{
  "hidden_size": 192,
  "head_dim": 32,
  "intermediate_size": 768,
  "qk_norm": false,
  "init": "normal",
  "schedule": "wsd"
}
Each number is 200 + 20 x the weight over its row's rms, rounded and kept within 0 to 999. Layers, rows and columns count from 0. The size before them is the row's rms in percent of the matrix's.

# layer 5 MLP down (transposed), 768x192, rms 0.0652, rows 624-678, columns 128-191
108,244,218,218,234,194,187,208,208,201,204,240,177,184,214,185,238,224,206,169,190,211,207,192,191,207,186,228,211,219,206,185,240,198,201,195,142,225,233,178,185,177,167,195,192,230,180,239,252,195,196,191,194,181,191,201,215,226,176,220,174,203,206,182,191
104,229,209,208,209,208,196,228,202,174,237,205,205,185,172,188,207,216,219,180,229,176,206,180,196,143,208,187,200,207,195,199,197,204,212,200,199,198,192,202,192,176,200,191,250,210,188,197,202,221,194,195,211,201,220,238,180,191,176,183,186,228,229,215,195
100,177,182,218,205,211,186,178,189,221,197,210,196,212,217,208,220,203,201,184,223,183,187,208,203,222,202,194,192,212,213,213,194,210,195,195,202,219,209,144,141,253,187,176,166,183,184,210,207,228,177,240,201,186,169,167,208,205,201,193,211,238,212,178,173
115,245,201,197,200,185,200,189,174,228,217,199,209,169,185,220,189,206,237,186,206,183,215,225,206,215,227,212,197,234,215,192,215,177,145,209,193,194,204,189,170,215,214,210,186,212,178,192,221,187,217,234,246,204,201,190,226,184,186,188,201,223,214,189,204
100,216,231,237,171,178,184,201,224,185,200,180,224,206,197,199,159,199,247,177,230,226,204,202,162,181,230,188,208,190,200,214,227,194,213,217,187,209,210,190,203,200,178,213,188,196,228,189,206,196,209,193,201,223,167,201,172,202,233,241,192,218,191,176,218
092,211,205,223,229,181,220,186,181,190,191,217,180,234,249,190,229,194,194,196,201,232,209,225,221,176,160,228,165,204,155,202,211,207,224,220,230,190,165,173,199,215,201,187,195,232,216,229,192,196,174,174,225,229,180,196,182,194,156,194,223,216,203,245,204
093,187,183,195,219,180,178,196,191,197,156,188,165,215,203,178,197,197,223,198,202,214,223,224,179,245,201,234,198,198,165,186,200,194,176,203,209,186,228,206,193,207,219,175,216,225,210,198,167,197,212,167,216,213,218,198,211,184,166,223,204,192,182,182,201
084,189,175,180,189,201,196,213,223,143,203,198,199,195,192,212,218,195,207,193,185,211,200,215,196,195,171,210,191,177,229,199,194,210,201,213,225,208,276,204,188,204,198,191,169,208,205,171,184,229,240,214,174,193,172,190,204,189,196,200,167,183,245,185,213
092,218,194,211,179,217,176,159,186,192,174,207,223,256,214,200,159,229,185,208,183,203,204,183,191,215,236,182,165,231,171,218,176,167,199,178,184,215,211,197,188,241,211,223,219,220,170,249,198,168,213,184,186,187,200,195,226,227,218,220,192,191,219,216,203
102,171,192,224,203,246,203,227,223,203,205,194,216,224,162,208,214,222,214,216,195,195,192,200,209,191,209,203,222,223,206,213,184,145,232,191,198,225,169,217,154,192,195,212,202,221,208,226,189,184,230,173,210,202,192,209,160,178,207,219,198,200,227,206,198
092,174,221,178,179,186,193,170,199,210,198,219,212,243,205,150,156,210,193,176,214,200,212,172,241,211,198,214,203,175,248,204,188,179,182,215,208,217,198,201,214,181,199,205,168,185,203,192,229,197,193,185,213,207,199,178,211,171,233,200,213,234,198,211,182
111,176,165,188,245,219,212,220,227,191,231,209,198,198,171,199,211,188,199,205,239,225,200,193,194,215,196,208,217,207,174,176,216,193,182,244,228,210,222,211,191,207,200,184,215,197,174,204,187,185,211,196,224,191,165,188,169,215,220,209,180,195,201,234,191
100,196,244,196,201,228,203,213,201,196,173,218,182,217,179,191,195,190,218,201,183,199,206,207,210,209,234,212,228,214,212,188,198,215,188,178,223,209,201,179,186,199,207,200,189,189,227,232,207,208,192,221,198,197,227,196,184,231,204,209,231,216,225,243,181
098,200,185,172,187,212,214,197,195,202,207,193,219,196,175,213,204,218,157,203,216,203,175,212,198,221,201,174,218,177,202,181,201,170,214,210,237,188,212,206,147,200,207,196,206,221,217,182,177,208,160,217,208,180,170,202,213,204,218,202,173,171,223,185,177
102,174,225,191,208,198,179,190,214,191,172,200,210,188,183,191,168,218,193,235,213,209,222,199,158,219,182,209,205,226,169,192,222,202,208,223,213,166,215,215,224,199,193,172,172,191,212,208,151,186,207,207,220,199,250,222,205,217,199,177,177,205,208,208,218
102,161,193,202,181,235,207,211,187,176,209,200,256,207,222,135,225,220,250,209,203,195,221,207,233,198,209,187,202,189,171,221,240,202,215,199,182,164,226,226,198,202,159,167,189,213,176,193,224,187,182,196,196,199,207,190,190,170,217,173,221,217,220,216,196
105,190,174,229,214,180,168,232,207,186,212,172,197,186,209,162,189,205,141,212,207,192,204,189,214,206,216,199,197,216,213,223,175,163,178,204,212,186,179,179,174,218,231,235,184,199,194,178,218,200,238,186,209,225,176,160,155,202,194,200,216,204,183,170,223
100,231,208,220,191,184,242,195,205,193,139,216,173,222,166,214,227,191,218,223,205,232,199,215,205,169,191,179,213,218,198,196,224,221,144,181,184,228,220,190,191,208,241,220,214,166,205,201,191,219,186,222,236,192,238,210,217,213,218,230,174,197,212,199,209
091,203,186,212,204,203,238,180,215,204,198,205,192,153,193,213,231,188,154,223,205,213,169,167,191,169,194,181,174,192,191,214,216,216,164,180,207,219,214,193,194,221,186,205,185,216,191,199,173,225,188,238,210,225,218,214,201,191,190,169,209,224,249,242,201
094,174,208,196,223,187,170,221,190,185,209,228,203,219,204,161,183,196,197,219,190,198,230,251,244,181,181,194,211,184,177,206,208,178,226,221,218,213,237,210,174,175,189,175,191,207,195,195,214,193,158,187,212,210,208,243,185,201,181,237,178,175,211,200,214
102,192,182,187,194,174,201,192,194,215,205,210,187,185,188,199,231,202,235,190,204,173,204,178,215,212,167,192,208,201,218,230,206,206,220,180,189,181,249,201,209,175,202,201,207,197,248,171,212,192,201,204,216,212,186,202,224,192,237,183,175,216,207,194,181
091,207,177,243,196,209,226,205,219,216,168,194,183,169,191,235,208,217,195,194,188,222,185,187,207,160,178,208,190,175,188,210,191,210,198,186,211,199,204,195,178,209,194,187,212,210,196,190,228,192,191,160,209,226,207,199,229,176,185,173,188,198,203,176,156
097,164,220,214,195,203,169,224,196,213,215,178,173,195,207,191,186,204,217,215,209,202,189,191,190,185,213,211,214,205,214,177,244,196,217,193,193,181,196,204,178,213,188,180,233,185,200,205,185,220,187,181,191,203,190,217,190,221,227,198,211,189,206,216,168
098,247,213,168,203,179,215,227,211,216,223,219,191,204,177,157,215,179,236,198,183,233,224,196,217,224,190,193,189,217,201,216,206,199,211,186,193,220,190,219,188,193,219,198,200,191,197,204,141,191,208,210,159,198,178,183,168,195,216,203,204,187,221,187,198
099,182,229,180,195,217,222,183,233,193,209,187,223,195,174,186,236,178,220,187,188,204,212,179,175,227,214,203,216,237,203,218,160,169,217,206,229,210,169,212,196,199,190,222,231,182,188,190,200,197,199,218,181,238,192,212,232,181,210,249,202,221,201,192,229
094,202,206,179,189,195,224,195,179,155,198,194,235,192,201,226,208,188,184,223,195,183,218,221,230,184,212,198,257,230,172,215,182,191,217,231,204,230,193,178,194,202,167,213,198,195,198,202,209,183,202,184,192,176,242,223,243,198,177,211,199,212,196,194,223
101,184,202,211,196,207,205,183,216,196,186,201,191,225,234,222,193,221,230,185,206,237,217,205,194,233,217,207,188,224,197,204,198,181,196,221,187,227,197,176,166,181,205,193,214,224,220,201,218,192,197,181,201,198,193,217,189,199,211,205,203,179,168,223,197
101,210,189,198,228,187,180,166,220,211,186,181,215,184,199,237,262,180,189,187,171,219,228,211,199,224,200,186,202,214,222,214,211,203,190,232,191,238,215,207,202,180,165,166,211,187,208,197,181,225,191,200,217,213,181,204,236,198,232,191,221,210,167,212,211
110,175,172,200,181,213,174,223,186,197,182,185,173,229,208,182,229,173,195,208,192,191,215,197,183,235,196,196,199,181,172,151,193,227,209,214,202,197,163,198,250,240,159,204,195,172,169,193,218,202,196,209,202,202,195,198,236,153,209,211,176,178,184,234,194
106,222,216,222,170,204,218,173,236,193,149,201,176,165,204,237,169,165,193,190,190,167,180,246,199,185,218,194,189,201,236,203,212,202,227,189,220,193,180,198,205,200,214,192,193,178,196,210,185,216,211,187,216,175,185,168,209,197,205,188,206,211,193,201,228
094,203,184,230,188,158,197,192,177,207,182,191,204,171,209,180,196,152,193,154,200,174,198,212,197,180,202,182,180,205,212,217,186,202,186,161,238,214,251,208,179,194,211,202,201,220,193,209,192,241,178,176,236,176,218,219,193,180,204,220,188,219,224,217,170
096,199,204,204,216,206,210,184,222,189,206,204,221,170,187,220,154,203,211,212,192,236,215,216,204,209,166,198,225,144,182,215,199,202,205,220,238,225,191,180,205,226,208,190,197,210,148,220,191,186,193,209,176,193,255,192,200,208,176,199,175,190,238,214,157
103,173,185,231,198,193,202,185,200,190,180,212,206,193,192,210,202,173,220,172,210,240,191,180,207,229,222,195,206,200,232,181,177,223,177,249,198,157,192,159,172,169,198,191,176,189,197,208,228,222,215,224,208,201,229,182,191,203,212,180,216,192,191,212,225
094,223,214,197,234,170,197,201,209,184,232,182,237,191,220,199,215,181,196,201,208,204,185,195,194,203,204,224,178,247,191,222,225,209,215,207,143,178,224,178,198,191,182,188,176,183,178,218,208,166,211,196,222,224,203,224,201,183,197,197,235,222,197,205,205
098,251,199,191,199,207,187,194,206,228,192,203,160,202,207,202,208,178,217,166,230,209,224,184,196,197,194,198,165,182,192,211,232,206,189,175,195,237,184,211,217,135,183,212,199,216,191,191,202,197,197,167,179,188,225,232,248,206,178,175,182,172,230,206,196
099,170,206,175,210,196,204,180,213,195,189,170,211,195,203,205,189,210,168,215,186,179,195,224,196,235,190,155,191,166,219,204,214,214,184,201,218,177,215,208,196,200,186,178,208,236,221,177,164,237,207,184,213,220,208,150,174,195,195,207,215,169,209,233,208
094,198,204,182,220,202,206,178,211,197,174,186,217,201,196,207,223,228,204,210,196,182,209,220,237,230,202,225,237,189,197,196,184,227,206,215,186,182,185,235,203,201,177,215,180,208,210,246,185,195,183,214,177,207,206,198,178,185,194,178,219,195,211,186,234
103,196,200,196,224,217,182,194,163,221,210,185,185,166,191,182,227,204,199,198,217,187,191,209,199,174,219,218,204,209,179,162,186,179,169,190,192,213,230,243,215,210,212,195,200,171,218,170,245,200,196,200,206,200,218,206,156,221,224,203,225,257,173,204,194
104,225,197,218,204,205,237,175,227,171,188,211,213,215,201,205,219,219,236,192,182,194,162,212,244,233,188,203,224,218,193,151,193,191,186,187,204,210,210,182,194,199,186,189,208,213,221,245,209,160,233,231,221,211,209,222,170,184,222,230,202,201,238,166,196
100,171,209,209,175,221,196,177,193,218,176,207,221,171,192,171,210,226,202,197,191,207,223,178,190,181,219,212,204,209,179,232,233,209,212,191,195,217,208,198,193,239,211,192,215,212,163,189,176,220,189,263,196,200,221,175,182,211,209,199,182,215,209,170,208
099,201,207,199,237,206,187,195,158,225,159,222,184,162,200,215,228,202,179,208,221,192,228,196,190,198,233,208,190,152,187,188,202,228,212,204,189,221,190,195,234,222,215,201,228,206,194,214,255,171,200,218,169,192,196,191,165,250,200,187,205,207,182,206,199
095,206,212,196,219,221,208,179,177,204,223,209,234,209,176,187,194,180,185,222,176,214,189,224,210,192,164,218,195,210,174,211,198,194,215,209,220,202,183,216,177,213,261,210,173,203,231,176,236,201,196,242,218,229,218,181,183,179,155,210,243,193,229,244,174
110,184,211,171,178,188,187,192,200,163,204,229,231,189,190,215,201,189,191,197,192,191,169,201,214,194,209,192,223,227,184,184,211,160,241,187,189,189,173,183,213,216,199,208,206,223,206,178,178,206,217,232,201,193,172,165,176,246,253,184,194,192,197,208,184
095,179,232,190,217,225,204,195,184,215,209,207,198,156,231,174,172,211,194,219,212,174,200,218,196,220,204,178,181,198,202,208,202,173,198,169,184,209,215,218,240,187,178,234,177,184,221,200,190,239,219,192,188,186,173,250,212,170,228,244,155,218,168,207,172
103,198,202,211,243,218,230,169,202,200,172,188,208,195,200,231,212,201,158,200,216,194,183,192,239,194,235,217,195,205,199,195,204,214,179,193,213,218,209,211,196,208,231,184,178,175,183,159,198,207,199,193,178,214,221,204,220,211,188,203,243,167,257,211,206
103,208,220,209,172,214,174,224,206,183,189,230,192,169,223,178,200,187,206,200,248,217,245,216,215,200,195,209,192,193,217,183,191,203,232,196,212,190,185,203,205,186,179,200,208,164,179,171,204,190,209,209,196,210,189,206,193,223,213,212,183,166,182,226,184
096,213,190,191,209,227,202,202,222,175,215,172,217,175,203,170,224,222,189,191,247,211,196,192,187,239,212,180,189,184,213,207,188,200,211,188,202,227,215,217,221,205,197,223,198,199,209,169,168,199,184,218,203,190,199,232,197,237,177,172,172,241,201,207,197
093,185,181,204,196,184,212,205,193,198,193,210,191,193,204,211,185,211,228,202,215,204,214,236,164,223,185,185,196,197,185,196,210,229,214,189,210,205,195,198,195,205,222,192,190,148,202,242,179,201,175,207,198,202,189,227,154,175,210,214,212,225,182,205,200
098,149,206,195,203,178,210,203,192,187,221,205,199,173,209,177,203,192,204,178,179,215,204,230,207,233,235,206,208,161,206,204,210,210,233,188,205,222,224,219,216,168,208,198,196,174,225,173,191,226,186,225,176,189,193,217,196,222,182,185,191,175,195,187,222
112,231,184,215,204,175,215,157,151,185,172,152,161,203,206,260,222,215,190,213,207,214,192,233,233,177,174,221,209,215,182,188,192,218,191,183,219,204,187,204,207,190,197,240,191,212,179,182,212,181,230,183,218,179,184,216,208,166,185,183,233,228,195,205,195
101,195,190,190,200,226,195,186,210,166,220,205,177,167,169,208,224,228,209,221,212,180,191,230,202,206,154,220,221,196,189,214,171,234,201,209,196,193,196,193,219,185,205,154,225,227,195,213,170,177,203,234,179,222,187,224,196,184,197,165,218,219,177,225,182
097,205,224,204,198,203,198,209,171,224,186,212,193,198,177,216,194,192,212,208,183,203,155,166,199,208,199,231,203,172,205,192,180,195,199,206,184,213,189,224,200,180,209,180,178,200,201,245,185,238,198,218,183,158,211,200,227,223,214,186,211,174,216,171,218
087,198,161,204,201,201,215,212,188,220,169,191,167,223,203,211,202,213,217,222,221,197,200,212,208,211,200,210,203,238,248,215,201,212,187,224,197,174,221,187,230,182,193,171,173,209,212,214,195,199,219,196,208,185,202,196,201,197,196,194,184,165,200,249,173
092,179,206,200,202,204,188,214,210,190,199,178,194,236,190,196,142,184,241,182,222,215,229,222,155,176,210,189,174,175,220,174,194,196,186,202,207,186,229,199,190,219,200,206,206,182,211,214,188,226,231,195,215,167,213,153,228,219,200,200,179,214,228,211,222
101,170,192,207,216,220,209,194,193,168,216,207,231,238,209,234,215,214,192,195,214,181,228,184,215,191,214,211,185,195,197,187,138,210,186,209,197,202,211,238,170,222,193,167,206,209,234,223,177,208,199,210,199,200,212,211,239,202,211,186,185,190,199,199,231
# layer 5 MLP up, 768x192, rms 0.065, rows 625-678, columns 128-191
119,219,174,193,212,214,189,180,198,190,202,217,180,179,193,211,211,187,172,252,188,203,212,212,195,201,203,225,167,194,219,232,190,230,189,206,180,209,236,204,202,251,230,183,191,191,218,225,172,174,227,201,181,212,145,181,198,210,214,196,192,208,181,187,211
103,226,203,209,218,181,195,236,204,162,212,197,204,186,206,178,187,194,213,243,188,213,197,209,226,188,200,200,181,197,208,168,204,223,208,187,176,233,204,218,217,206,203,191,256,192,213,198,236,202,198,192,190,197,198,216,224,196,198,223,167,233,202,172,189
105,203,197,187,192,189,171,199,171,227,213,225,205,160,192,163,201,186,211,190,202,214,228,208,150,206,182,208,187,225,236,178,193,173,148,219,161,180,212,186,250,213,202,193,165,182,224,198,209,224,202,211,226,197,224,202,213,175,165,201,234,189,196,233,193
102,193,171,200,150,171,182,230,205,214,185,234,203,224,219,196,228,193,184,158,198,186,220,176,192,206,217,207,192,212,193,198,185,203,226,191,234,205,182,199,241,235,228,193,177,203,206,210,186,202,196,212,212,200,209,221,215,195,168,179,223,222,199,249,192
091,222,180,140,178,236,214,191,204,213,229,190,205,190,206,180,187,203,226,213,198,185,227,203,179,217,220,177,229,192,216,214,222,195,190,216,181,206,210,187,234,208,197,168,214,205,227,176,186,191,228,201,181,201,187,215,227,181,254,200,199,210,185,195,185
101,164,167,189,207,228,215,194,188,163,205,188,214,180,210,214,195,158,162,210,167,191,226,174,214,215,230,164,181,203,201,187,210,209,240,202,198,189,185,169,161,178,220,190,173,206,182,223,210,209,203,209,199,222,226,206,220,213,257,178,207,199,195,243,212
093,201,221,206,215,189,177,175,171,250,203,201,211,199,221,181,198,213,195,226,214,206,188,209,216,209,248,161,204,218,153,200,190,198,191,172,174,202,160,214,196,191,214,191,193,206,197,255,212,153,174,182,206,212,182,209,172,212,200,184,241,201,185,209,191
090,191,197,193,230,201,213,183,195,192,163,191,180,203,206,212,221,171,220,167,203,192,196,192,202,190,172,223,214,193,231,197,170,195,188,194,188,187,205,190,187,180,212,179,207,184,224,182,206,243,202,196,191,183,219,228,163,208,180,158,213,212,195,204,209
099,165,188,179,220,172,183,205,169,197,194,199,154,191,244,198,208,204,212,163,178,183,180,158,204,232,191,205,221,182,183,161,195,213,199,215,144,189,208,202,231,194,220,211,206,191,205,181,205,227,177,198,206,226,224,190,201,209,177,169,228,198,197,194,243
091,203,175,232,200,176,201,205,198,219,170,192,167,184,206,213,214,226,207,207,189,187,195,249,184,209,205,202,186,208,178,176,214,235,186,183,183,218,205,187,182,188,188,179,197,203,205,205,199,170,196,174,207,191,215,206,187,225,178,194,177,157,176,213,244
108,235,201,182,219,216,209,152,199,210,182,205,206,201,230,188,192,189,226,187,183,210,211,215,170,212,194,200,237,186,187,219,203,225,218,198,199,195,189,182,217,189,194,172,188,186,205,175,228,235,190,173,191,190,230,203,212,234,186,215,199,190,215,219,205
104,177,186,153,189,210,195,187,186,211,233,199,174,209,210,249,182,183,190,200,209,194,212,244,204,224,157,207,153,160,203,214,184,234,179,198,183,204,230,218,204,194,187,181,215,216,215,203,200,209,192,192,184,192,214,182,235,194,204,177,204,204,186,169,213
096,204,206,224,208,198,183,226,203,171,192,213,169,179,250,190,206,194,203,191,199,216,226,206,228,206,227,182,201,175,235,167,202,185,214,201,200,211,233,207,235,216,166,200,211,165,203,238,181,170,204,172,178,200,225,202,209,200,188,226,178,220,142,179,225
103,192,197,194,213,179,227,200,202,205,226,213,189,235,217,211,232,187,179,220,211,221,207,200,196,228,249,167,200,179,248,186,207,185,172,222,219,204,198,199,209,180,185,209,167,180,209,181,206,217,180,201,210,213,170,184,224,174,177,202,226,215,207,195,189
104,205,254,177,219,215,261,197,206,240,200,220,178,191,174,232,199,186,181,186,221,184,165,205,217,190,182,182,201,213,193,167,153,193,194,205,215,212,197,185,199,201,211,190,179,187,212,224,184,186,221,200,206,228,202,225,200,218,219,192,198,165,153,163,205
098,179,162,195,224,222,192,202,178,217,193,233,165,189,190,221,197,168,227,208,237,190,222,150,199,197,197,239,222,182,199,234,211,200,207,217,173,207,223,190,200,185,203,228,180,190,208,192,238,192,210,206,199,202,212,206,195,206,215,227,197,203,233,204,200
102,204,225,175,209,204,206,187,192,208,211,194,235,211,196,193,188,198,185,160,213,207,208,182,201,224,222,170,169,203,189,226,223,183,206,246,202,183,197,206,222,195,188,167,184,173,176,188,229,208,219,180,172,185,178,244,202,183,174,177,171,192,219,172,202
105,181,236,206,201,215,188,221,217,227,230,194,220,185,200,229,193,174,197,168,192,188,227,188,231,241,190,208,183,204,201,165,199,204,222,204,193,183,250,200,207,183,225,166,215,171,209,223,204,185,191,184,218,202,168,205,193,184,229,194,194,164,179,211,176
104,211,201,220,183,219,242,192,201,204,181,196,189,194,198,199,196,168,210,225,213,181,208,200,216,225,239,219,174,201,169,211,150,200,196,192,203,232,187,190,227,186,251,233,199,190,234,184,196,210,227,199,179,236,210,238,200,186,190,218,200,198,155,201,205
102,191,171,198,208,239,191,207,224,178,208,182,207,192,212,201,172,201,132,211,209,234,182,214,178,169,196,190,211,198,208,189,221,194,182,233,214,197,171,199,213,220,218,231,170,197,230,205,180,201,189,171,185,160,194,199,169,190,175,219,214,198,197,178,212
095,218,258,165,218,197,192,182,169,195,220,193,239,198,222,174,191,190,215,215,198,204,199,216,206,231,190,206,212,178,217,185,199,226,227,218,220,225,196,205,187,192,232,190,212,205,176,204,211,195,209,190,206,193,190,174,185,198,211,222,223,205,221,203,217
097,194,196,196,192,198,225,208,229,193,214,208,218,209,192,219,188,195,192,186,184,239,178,183,202,210,220,195,185,200,152,244,151,197,185,228,198,195,213,186,228,187,198,218,194,210,214,214,198,185,209,241,202,214,207,203,207,219,202,186,171,205,208,235,226
101,193,228,191,204,232,194,212,201,178,224,210,188,188,181,188,209,224,199,175,205,192,188,218,228,177,169,196,193,156,174,197,194,218,193,235,213,222,186,178,219,209,233,183,212,205,175,171,200,186,217,181,216,195,212,195,216,194,186,185,203,233,224,181,176
104,171,196,236,215,199,156,172,185,224,185,213,191,198,195,182,165,181,197,219,238,192,216,220,232,186,208,186,159,188,188,200,224,211,243,201,187,227,191,175,213,252,211,208,213,207,228,205,231,219,205,202,214,168,213,214,196,176,166,198,188,205,200,203,195
108,213,197,213,208,201,166,204,224,271,203,199,192,203,208,195,194,211,213,178,268,205,212,178,171,168,177,221,147,191,198,188,210,221,206,181,172,179,207,213,220,204,221,202,196,213,191,178,193,194,187,205,197,217,189,201,186,212,195,216,185,215,173,200,177
100,181,177,179,209,216,193,196,202,193,221,242,173,213,218,187,199,180,184,192,180,197,190,219,192,184,223,180,193,187,235,180,192,226,208,190,171,197,207,207,183,161,142,197,216,215,203,176,226,231,221,190,218,185,203,175,204,191,190,189,215,174,184,193,187
101,171,198,179,172,190,221,177,229,197,235,212,247,161,237,221,211,189,195,207,191,195,193,205,212,161,203,215,184,210,193,168,162,208,191,221,166,207,193,202,219,193,196,207,198,207,183,186,223,193,193,192,205,169,167,209,215,214,208,206,225,215,216,196,188
104,192,193,193,222,240,243,193,171,229,202,219,184,201,176,204,179,193,175,228,157,213,213,169,198,229,190,221,193,210,184,187,194,223,203,183,193,206,194,211,199,232,209,201,205,178,214,190,214,180,186,191,179,214,179,195,216,188,229,180,199,199,202,181,180
101,209,162,169,218,195,200,186,174,247,181,194,214,180,215,195,211,183,231,188,174,194,232,192,189,194,177,193,189,192,192,206,165,221,204,196,233,194,215,177,196,211,173,207,211,176,192,222,207,202,202,226,208,212,246,179,188,202,217,182,201,177,231,196,199
092,224,205,201,202,208,199,227,166,201,211,187,187,219,218,213,197,252,179,249,194,189,223,197,193,215,187,223,213,175,191,180,203,202,220,202,187,184,195,163,236,174,198,214,199,176,223,180,187,161,237,234,191,183,191,230,209,212,247,189,220,186,199,188,198
095,216,157,220,195,154,180,223,223,222,223,204,209,199,200,200,216,192,182,169,206,181,232,206,228,243,200,183,195,222,241,191,220,224,197,204,207,208,226,181,229,216,157,184,212,213,185,207,184,185,238,197,205,221,220,189,212,189,235,183,233,194,170,213,215
095,209,211,199,207,204,213,211,185,188,254,204,207,207,209,194,226,189,184,228,199,194,182,206,182,207,187,208,185,183,162,195,171,194,197,179,204,201,214,235,220,202,191,212,204,220,246,167,234,182,197,191,192,171,224,200,213,207,209,226,218,247,181,192,192
099,179,206,210,173,177,168,206,195,191,165,187,175,192,200,192,158,179,170,196,177,217,228,209,226,206,230,195,200,184,241,212,198,206,217,190,211,216,204,205,245,210,189,209,191,182,233,186,171,216,200,172,181,219,206,196,196,211,220,184,188,191,229,175,232
100,155,241,203,178,170,202,220,189,176,236,219,206,189,171,174,180,181,184,184,200,198,176,179,226,213,194,165,207,199,243,166,177,198,204,193,205,183,228,195,203,209,181,189,202,183,182,170,242,220,197,207,183,209,190,223,180,206,226,208,171,226,168,186,224
103,233,219,210,202,183,197,215,194,173,200,235,174,210,220,150,197,195,177,190,184,211,176,216,246,171,207,228,182,220,169,215,209,174,222,210,189,223,209,188,193,187,205,206,198,161,208,213,208,161,196,215,198,145,202,208,211,196,188,179,165,209,199,176,223
097,200,233,181,180,208,183,222,203,225,199,208,196,184,163,204,206,188,167,196,248,211,210,198,229,243,174,223,225,171,155,211,216,217,179,188,195,204,193,215,198,201,209,197,203,187,197,187,197,199,200,184,219,232,187,215,190,185,216,208,212,213,166,183,217
097,190,182,192,187,189,233,224,198,192,171,205,227,193,204,198,177,189,205,201,199,223,208,196,205,230,194,187,148,211,165,231,190,200,213,217,218,224,210,174,226,204,166,172,191,203,203,203,205,178,177,182,182,222,192,212,250,168,226,198,202,205,206,222,230
106,186,181,193,199,203,199,218,214,216,193,216,174,175,189,211,226,201,204,195,221,197,205,195,210,221,197,217,163,217,239,247,218,214,169,217,175,172,192,191,181,193,183,178,235,184,212,164,220,171,182,197,232,198,224,189,202,198,213,194,189,208,185,233,196
105,195,168,230,206,178,247,206,217,202,238,212,181,163,180,230,194,159,224,215,192,184,175,185,191,168,194,192,181,205,214,176,210,213,161,175,197,197,221,172,196,180,210,158,193,168,220,196,183,225,206,225,203,213,198,219,201,185,200,232,220,247,187,217,222
092,196,207,184,184,190,216,227,195,169,215,218,192,202,195,184,175,229,217,205,205,216,156,182,229,213,166,182,190,195,186,188,201,204,178,205,199,234,182,189,182,176,204,191,161,159,178,178,201,232,186,189,213,192,207,185,224,217,222,180,215,190,240,245,204
099,231,188,199,194,179,177,243,223,205,186,192,192,208,188,195,205,191,198,186,208,183,196,209,175,215,232,194,217,219,221,201,234,196,211,214,166,192,199,155,214,199,159,185,200,204,175,196,199,192,222,190,210,207,191,217,193,196,206,184,188,193,161,178,228
101,196,181,207,170,228,183,211,182,188,179,190,214,188,200,186,194,186,206,235,189,215,221,215,196,233,160,214,175,203,193,201,225,195,195,214,212,185,204,235,209,226,189,181,174,222,183,154,208,196,224,196,211,202,206,232,248,198,187,235,188,232,158,237,189
098,232,204,221,163,181,185,202,216,176,207,197,240,227,180,205,208,186,177,174,183,225,210,200,198,189,205,212,180,203,197,215,190,201,193,243,208,220,212,215,177,201,227,176,212,184,185,192,206,151,171,177,218,210,224,180,150,206,162,210,210,217,201,177,222
105,198,228,208,159,186,181,247,196,203,233,180,201,210,217,152,193,180,204,188,190,229,231,223,178,219,180,240,194,215,191,233,173,182,218,181,189,177,165,190,210,192,200,222,212,190,209,239,190,211,202,232,212,185,181,237,185,215,219,178,195,217,148,178,179
104,217,188,179,215,195,208,180,260,224,217,188,154,230,206,218,215,232,224,179,186,180,159,166,192,178,219,192,217,179,151,193,201,201,164,222,197,251,177,200,187,203,204,187,216,201,210,208,224,191,199,190,171,231,201,193,215,173,186,205,186,173,206,202,217
104,229,219,186,198,206,218,208,175,180,224,216,253,203,205,237,185,186,203,183,175,192,215,239,208,169,207,220,180,196,191,203,236,242,169,213,208,208,170,182,182,190,196,211,183,179,183,221,215,199,233,204,196,210,179,219,215,174,205,193,193,201,235,195,179
094,197,235,156,184,206,191,195,195,202,223,196,215,177,175,176,226,154,186,186,203,203,223,183,203,196,215,185,218,207,201,222,171,215,210,222,219,193,212,191,210,177,184,190,233,189,241,191,192,201,224,214,224,214,204,232,248,240,213,203,202,199,197,192,194
103,237,204,221,207,223,189,225,221,230,181,196,193,236,195,179,172,219,203,196,235,211,183,162,174,211,188,231,198,213,210,189,201,215,183,220,162,239,173,199,206,200,205,203,219,203,209,164,224,166,218,172,169,200,186,159,198,183,216,206,217,195,203,198,206
101,188,170,201,210,191,187,210,216,213,208,183,185,178,205,183,223,202,189,200,182,228,191,185,179,206,234,198,222,208,169,201,187,195,195,203,158,182,178,188,185,202,209,187,203,191,203,168,243,211,241,186,189,202,213,233,207,207,175,202,202,216,211,196,185
103,214,187,175,176,173,191,196,207,216,206,212,252,257,218,197,195,144,195,195,163,252,242,194,203,194,206,190,195,210,173,219,213,200,222,200,173,210,224,206,211,224,194,218,161,173,195,194,238,206,188,196,200,213,229,211,201,214,216,210,220,179,184,184,190
098,234,186,176,189,182,202,188,190,221,246,198,195,223,219,188,203,203,229,202,204,226,196,240,186,238,215,168,178,216,185,168,178,188,175,205,202,161,219,194,227,185,210,225,178,168,195,225,208,188,188,173,178,209,217,201,199,205,183,194,206,202,213,211,187
096,185,237,220,187,178,179,207,216,189,209,229,218,176,216,205,199,145,178,193,182,183,218,209,222,181,178,180,215,190,210,186,187,201,232,196,196,218,207,196,170,210,216,214,198,198,187,192,199,210,173,183,197,200,210,188,205,208,201,228,217,203,210,142,208
095,228,168,204,176,178,206,211,207,192,214,193,205,196,207,161,232,214,178,211,179,211,209,183,242,248,179,176,195,250,153,222,177,221,222,177,198,200,199,194,208,194,230,204,190,180,161,195,200,162,200,196,193,223,176,201,203,178,200,200,197,169,167,205,206
099,177,181,200,202,210,211,214,179,178,188,201,187,181,197,234,176,179,189,202,210,186,235,216,208,200,204,182,205,180,204,190,211,168,197,186,231,195,170,177,208,193,214,137,187,195,204,204,197,210,212,217,153,164,226,209,176,185,181,201,233,217,175,201,218